{
  "n_head": 3,
  "head_dim": 128,
  "d_mlp": 1344,
  "norm": "rmsnorm",
  "bias": "none",
  "parallel_block": false,
  "lr_head": 0.00624,
  "steps": 8394,
  "dataset": "wikipedia_en"
}
Each number is 128 + 24 x the weight over its row's rms, rounded and kept within 0 to 255. Layers, rows and columns count from 0. Numbers have three digits each. The size before them is the row's rms in percent of the matrix's.

# layer 3 attention query, 384x384, rms 0.125, rows 145-212, columns 192-287
097:136146161129122155119158141088145127134160131138113078105113165114160122142059139109103109106143128156123149128131121194107115121127124145104183146129112125103106067124144101127122161132095161123114126150101089150060195132113145095134098160173158142122099131175147182107123137114083148099
112:136132101132116121097128114087118131099179109150126130102149128118167152140130143107122122129017107137143174114104099144114147107139143110116149153113117159126112127160088116070126130087157120138118115127115139154141088111171123153073122135117131075131139105134157149109143114108135124125
104:116118102142160143123106114129123133158138151138162154135145154170143091098123095160137191137141083114138097144123120107111113115130181132138120145118092145124105108164131132102140149105134161133110146088109160134117100119160149098142132167139124135098126128103145118153160143171149147101
107:119145123120171156133141157138149133151130136149106143156167120183152134073103125123125122119102163164095144123153129143079112130140131126133114133105078111130096106141136125152098116138136113119145088144137134163135135105112146082128119097151134123095067164106079083099131099122133152087
106:114121134142136153094125175124111111131109136126126161145155089118093127129096120128132117103109129118107138100109158118115119146146157141099142120139122090117151134142133109142108106161127123150128144116118133116148124120114135094116171141105117144129113139103131130087138135129141128124
110:156159166145127100120107123119157102112119070115145145127129125098137202106141119118132110136119138112146111162096109119145074132149131153173090131113113137124115109114105126153105120125198151117112145172123118140155145141136104125130145107132169149096127165109128146111155108095153147127
103:122118118190164149174110168150095113130095121149105132105150110118127138123152117090100102100140129122155169133155147117084101171134112095125163127108172122149094110099135116138124153142132098139133130096081120143142094088174132131139125137132136123153173141169134148116117122100132143056
106:149157157152138141124149098149130114139120118139141085104110130107092118175154143130104117120105135133125133133145099095123152147112167127145092115094127080166162112104090105150139125119148107125136160113139169127128118140090103121141103131122117121120116156122144109127106181137129143139
110:148111128139121087129061153080124112124144142162156131113153161093072130140088128097118090142168108101095147118099091121123128127132143127166133136146120146123051097125110125106120141131101077095086122130136112127148127122151135130136110102112138126174116111138142124159174137134140112122
105:134144067133141081163133134122121126157131105139093128152078105142114139092123142105130100117123100124140137134082144143142135150089146138106127136124090152168104114166144141092080105131132100137156095132133133147116136073100145152136134161123118154135141107159132121153121136118107114119
097:155115148130140098146137123142149138159136119121125132075114122154139144124132111079105145144142121127183129116157118144137137126114103158131104156141110114117118140130098151090122123118169139108110134165117059115109120123176112133132145106146138110165124108153141160167126146082090114120
109:141109079186153142162120152086113138159131101158154070138138078116090073086094123148136169156107088119130110127163096123136170131118104080120137085122125143127106111170179119106157117074161117097154117140122129120103124111093127143093102120136119120113123147114099129145110116153134123118
104:127158130072119158090088097170170114110136130092141177179139117155141138157136141075157121093140136121095126179101142081090138125115141101136120114102124168167112141103129109116101135140105072126110158136112151095131109087154151111116125124136136132143137120147112123126105128114139177151
106:124095160116135121102094133143128128131167136123103170114102147121108107153173119133138126163111182120183114091122117134148135192155109109149153134154132135129104154113140123110130154144129126090134119123144111127149174140093091184129122112112109142102105152119103119117156139083113113095
114:141105115075152169102130102150147132174154118139123103142134148181115200081076124150124112118127083127129105164128160109113122151124095147148133156142138138116141182127118156150124101149114181120130071155154127126114128087128129103107118155126134135117156137159094143147168096131121088166
112:136156123062115106136153142117118146129107144126108091142119121193091142169104143108126144149150136136149099103130141157093081115113131110139151128116119121149132109144169123125137099112136114102164161168128134158129125065109112104103126086139107119126180114114147170099145158126147102152
112:136154118099113136120100105158168159114104113128139109095144153130150129115199154133115107119167106116106113160112108130151172129116148134150080153109120153149163087139113139130117118106136118102104141136108115065121078116142079125133158087163127112135130145137121130138140113133155104161
112:122141148101158152111146113108151135094113111124119101146127108127129140123113062086152131108111137127132158112180157066099074145124095125130106122163154099122160121143092134099082132134164129132179180113158116112121113166114144107071116157140090105138185121122088157152117161149112122142
108:148117097095152114164132106124111123076155109127107144127097124155126132122165139151153173128157095138115126131150131109123138118114106138106143129111144125141140133125128105120143121120148144151131125151135130172121090093088138117145153120103119130079163152086106116115151151128153159156
109:144128120088125072131096165136175140118157126108155138117097141148094118105097104116139130158138137076112132123142096092133133128116156133136122145112123121107143094103150135150092147075137132095144128118154141122138124114121141155089085127109106167128142127128147086141141117103126109169
109:111117117110135106166090157137129105110166140116124137150110164134121159152118155171135127124134095102121123142078114133083134123136129148120153147158163120123109120152090120172144117090176135096159147149125112143101152177101123120088085140114152219126130139145137108131171160113131138165
117:134188107096137117101093146149175123132156132179157146109148081173118159104098166130079137107206120099159135135141092137107154080132106107132082167106112141121139066172145154141144133135152121081152179134111130144117133127107076130131065126121142130120097096079120112115143140105159116129
116:093122152122149099131181138133141061113142074147134103132084143115085163084156090109123111113112154111107173149110119111108128166166149159116136102183111128119143146162111115111124087136127120081103147129121126133121108111132110160081123151132064112123095123143121125106102157114127166095
111:112133125130118131121139150143113098142103193114134183143155152163133124152109123112126129178119133091107135138132137122158129172141157142079187125149130095078095094151096146103156110125120134151155136150127157129156108113124119111090099159113166132132087108142135210132117112161148111168
109:133140095107160137146120110100117131117120126124119077114134116089131122131113144097114143090136109120149172133108132158106145096167174179091114132124151160133114157143150105093156136113133161131082155115098108120156115137147147097157139121120150116117091125112141104138080162126114101142
117:103141081111165140106130130164118121129119113120082127143122118147130120148183137074159107103140127165130153132083157104116131112135100097109139108133105138170093111106129129103122119184155153165142127141166108133192169162140123118117145106142122112094121117074082111085117071132100126120
111:112137115092139115173124128137153131123138150104138129138111133150166152122127106108104140106118115156141104106102113130124170146074150153116087127106155123051121136107157095158097133124110146155154126160158134157152147128163129092054152129123124108136167136165130128129118142133127150126
110:134088088096104096073100123082128175149113142088148144133113123074121150097137140135109140137099118123166126141107117112104138121160116071149171108125155153154134073138146151151142140116128073139071120099104109145141141100131119124136132146143098130153144126164159151133134163131148122112
117:156103140128084054129118088144093093115133133156108128117105124128117099158144144125151138136131098132094112155166100106135161106111191072143134133125142095137136128132144114144121128158131077114106117126142115128115151082082107156164140123101128121128146152135168144114173139096102140161
108:136184149139078143096118188172099127163113142151153098084112110135139129138095157136081095129140133135141126101147111162132109116107108154158148145155099129166169119141128143124117120101132119116140125144110137110100103102146127097127115137131124135119134133154086172146166123149116172102
109:140117112087117161143142149130119115131110143123151154145127140130110157121134107162157160166110117107155155132141165085127081143127166113162097118142090124154144212156116086102164183131116162154140109096101117130106101169167160155129148125131081150110140133104114093132081140139163103168
111:079162075173101099146123145125110156115100120130122092150071151161121130154126111144136132106133148130126142168135145135139124122126088142096097080119131108176073148117122165145117097140149129139133117097138131112166132160123114143107180147126166117140120118113090129138118154114141161103
111:129136127128152174092096134121146105140122122119094137131093152101092168129125190147118076090116117125138131126144125111098109105125169148078093128094106124108116120124129078170110118127132146098145113124112138157121122130135150129130115097140119109125120119119101134056137078139171143137
113:153139098141137155125090163114078127121106111106149098118101123135133167109132101121164173139149109155162131154145132136070095149091149140134127083128138141126093113116100110138113143113139112136117142141126142129129146049107168096126105128110134166138147127129121121104118123152145133118
113:154111102170097145133090136127073168093126094195150108134112116067150142175155084162156146137147110104086130107105122138117095137148110122140093203154141083119138127134100144118091175155128073184125114120089125126121138138094112116121091118136119142150132138154128120137114129188146158115
112:081100134144132145160130154169128130124127140160111133088138122120128104164109121147125142122115162113149152131110148128114125127125128120137132140173105146139140118139070105147109085116139106156098153087118144143126128130127092140135151103142165113139136151154103100117138137147126135147
111:125155103169136129149129113128113174124082125145097115134098148161085103148112116116164156081137150119097129117098141123103131138107118110112131106117125110106135098182113108114129122117130094134125124128101111190119106124140152100195122146145149123133125106105097179092135122124171124136
107:162117102147139130167110134101124129128104097091132148160183108095127158108109132097042125108149123154154080131079103091152158093112129138064135158144163121108142156154153096106169109150096147153143126125121117139077155127173084112149142115150155148130145142093107122110135135107143122134
106:136115162154133130155123098093142108127087189139165083170108178098156159123101160140113149162119137122136139131143148148137113107157140144086155121092086118097111138116091141143100108129130174143103100130150148100113124111118084176127144150147139116120132081139119122105154153123162116116
106:159109123134143163127153158176179173105125167154122120128132111099077090151130106150098121144153115124093126129146198120164085117133141123109096098153164114098134121129168136169123097145121101150123121127095116187160124168134135122118152104126093084144187125179137154148157136104129126158
113:123173150076128097113128102115130137118141096133110134101121117133115148137130146127091166111141049110122163161133133117104149149114105125115136134139121138107142115122134083136132108110153084163101153169145148118124125115104114141086139134124140110130142120147163125110148160097095083149
111:137126130105117137151107077180162115112141195077170129127138142133155130166137138122159144147152081161145170150136128114132153110154134117143129083146149109114138132190065147110129141153162095149119118150153151110097115112103134145133127107150134171131141141116174116087146175124111135144
110:123138144183133130120157141104124131139130123112122144086134130085122155096097155130146169153138123159128111102174118119129109110113089105114129140115145112112112155110152180072146141128155124152128139138156132136147096091133158139185134138154145120104137129108122114107144113114110125123
114:108082156151146138147129161161145167106129123125127122139078146153122144123124151122169123147156121095179105100123156107119115115137147119152128105112107139100121104065137119130162116124158123162092133129106130122121154153121165122110133140132125164135083139136144119121150131160108084153
105:106083118142110144108139166143158150120136137150095168149134130155154173139160093119118140104120103135097159108154136133093123070155084093142114112122125118123137136147130151131116111100125161158092114144115093129141128168143125140130141090116098165121152139163158157123086142123119142145
117:145122162103137135105111127110119097135135145136099118095109061088093108083105118166092150158145103137167115100114113100132177126101155139159114128146152106152113148115142123161119159075122110109104129144154116143092151144081129101104134119051116144132153106115076141147160146082135123100
119:109090127108147141158040202129126144144130107141175144108131174138179107127105155097080118142160156144121137131123108115090160101096101122155109133151134114145125192117119186153107156139172132171097149136118131130127151118118140187127098152135099123140128126127147154109161133125126135182
092:103129063117093119132164103136078116126116140124133140076086123119167151134112128144147145117121156101116098108136102114118153173134113113110139148122158124157127113122154156163102154154144133173182198123093138140123129135095037128141139136150134131130103143117155063121104126119123141108
091:136121072134147089103105127113106117150117137100123136103126110136127124133119109124137118138105100122111135115131139126142121106155112151132145116082101127106138136143175158157122141131129138080119137120154102134145121100119116132123145169131149137101098151121084105117109103125152142116
090:168145126120105098118126104134117193164146133134097129159153164134074126128119141108111162142132169134138118135161115117136137138144173119162122134171093129160164143108091149129165106115182107108161105150130153073089113123122106120136145140143144131116139104091167170128132118154117117131
097:130133136127124180144089155135074120141103114171167108148145066105167131121148148111126137120061088146145117119107168162087130161153135161171106120132111114108124120119115137153143144121146118143136115116111102129121111088174116150109109142101117120160137125103116147144114098152115103131
086:148158113184120137107151134107132129149102143174073114173104153135100105116156141167132123121163152121162114127169113125164152117088120100111144166158114158051088137150172091143097120122144175135102077146109118114152104107125094118114133137143183118120123117118122169127103126152109126107
087:144141077121102158095168159142148132144129121138085130124094092141092104154138134140107123109148148119155130117130129118106160105094134120142123156121138122096101170156091158159136097111152143142126123112135119117145095125120077147121140122140137101111191170114132113089149124115100119160
092:099112161091097123144131103132147160145159154110111174080143179158118137084122106101089105123117150160115136136115131137127163129145142191122148155141126112147172128160108106117151101083144113129119104084159134133117117096111110105118093107116110081175148112127133154151147144144157118131
090:096098138098132103167158143131136145125170114124093112133168179133150100119136134096168143098104171150088100189146131114123135118104135104179094146098128153130129137085102116100117122141115141117151192150121115151091119128130135115152175167163118107132101200104166118129167148178156094138
092:099131113100139099131162102114131141124130134144149142135124144173161138132126159160082130115107131134139103094116116133111136085143130148147166139079112107114128138135136109127112152161138109108082124090175134126118100155124140100099092155104108112121137142131141180121152110125113104097
098:135100139157121110133111160128128148083079121091149104150151149130065121118117123087118117142136133124053127116146126123123124143115179154163103122136115124114130147107129110130112115117099175169123120136125144156102151124133181150075146154082170138141121126119116176099121135092102125116
104:160131084103099153130142111119118117131138108149133129132106170148136165112150155139118111116073104118130129146138101127137131118128145094122119136124156111159142103142132134122107131153085131148108128180129165110098126141124109132131117116098136109094127119133123108109082130129114120103
093:110131125117083103073102149144133122076120142106112145146147103100096171126150106114139144093123102125137134163143171089114134104135139137167135106147134161108116123106111124112082155139133113104140124139130124137130166184114131109109141095130091088118154166150140129110152108130126112140
091:143069126164167120163113144155133130107146124142148125133171130117136129152117159164111133106150137124087155116149143097141162135117144134122133145143158143142139106112072122139128128131129148100154140136125140140167151132124138113090123175100164145123129139144122128140096079128135110125
107:163126127103101149100127061151132167126114145147132111105149139122143146143113139140137104100120100123170151093143165153175133108140131133056141125159104130108109161090165093109129159134151140126104132134142147115135151145130129124129152142098121123138120102086105131097161117123147120085
102:117138178153105109161133104133146134133103130140108113098091160132087110099105100186144133139137190155097131132083098099113086099153146117139121115129117132163170149107102113149153107103142135139152118104098151167158083150121124113095100150125127108082159103140156133069135128170119146126
098:143098104073151086105149141121147135138175123141112134120109140121164119091114136125118125091105097125146132132110127138078134140130110093143133121097148120106184132136108137125105169147123145107126141185192176103161142126113091128119122126152134116103112132099112143161066115091132103143
107:105123097156115135128120141146118149121104123110146101139098143129114134136126169111127095146126119125131147120098159152145127142099146128147156107103141152125124117124150171160135141168126126145113144121159149105123136133139128161094167152183131098172166122128092109153146131113127098127
110:145132174106103164131154093142097130155062117128169080126128098150085159123153131143145128123093142142156070147094109078144095117118138151136111119103119109109089127152110078084150123132116164171169133094122143175152165140144108114127140179108167136149151134072119087138113128110102113103
107:146115125166167124169156130168120123130123112127080079120131098213137127117112140052110135153142146131142162101116140110101120163126092128100137142156126127091136136114147144069151135151129185136083127137125117143141126140117098110129107108139131134124115139099157098085116128146129113156
097:079112123141163106109130086105151052134136122130165124071139100136103118060103076158142157130149157106081129130137111133114149142152154114120106126141148130119115128102138154142137129101070096143119103112134083153130125128097096131105130107151126159143141182130118111147116122142158125114
112:109119121110151143110116175119122147104166180103142140103155113124165155107119129109077116109152092146083136141133145184144164087132146088114133126131143142131152150070143144130133164126160117138096112124136091145128115108123143128117112122160130127135161101148091094126166143134122131097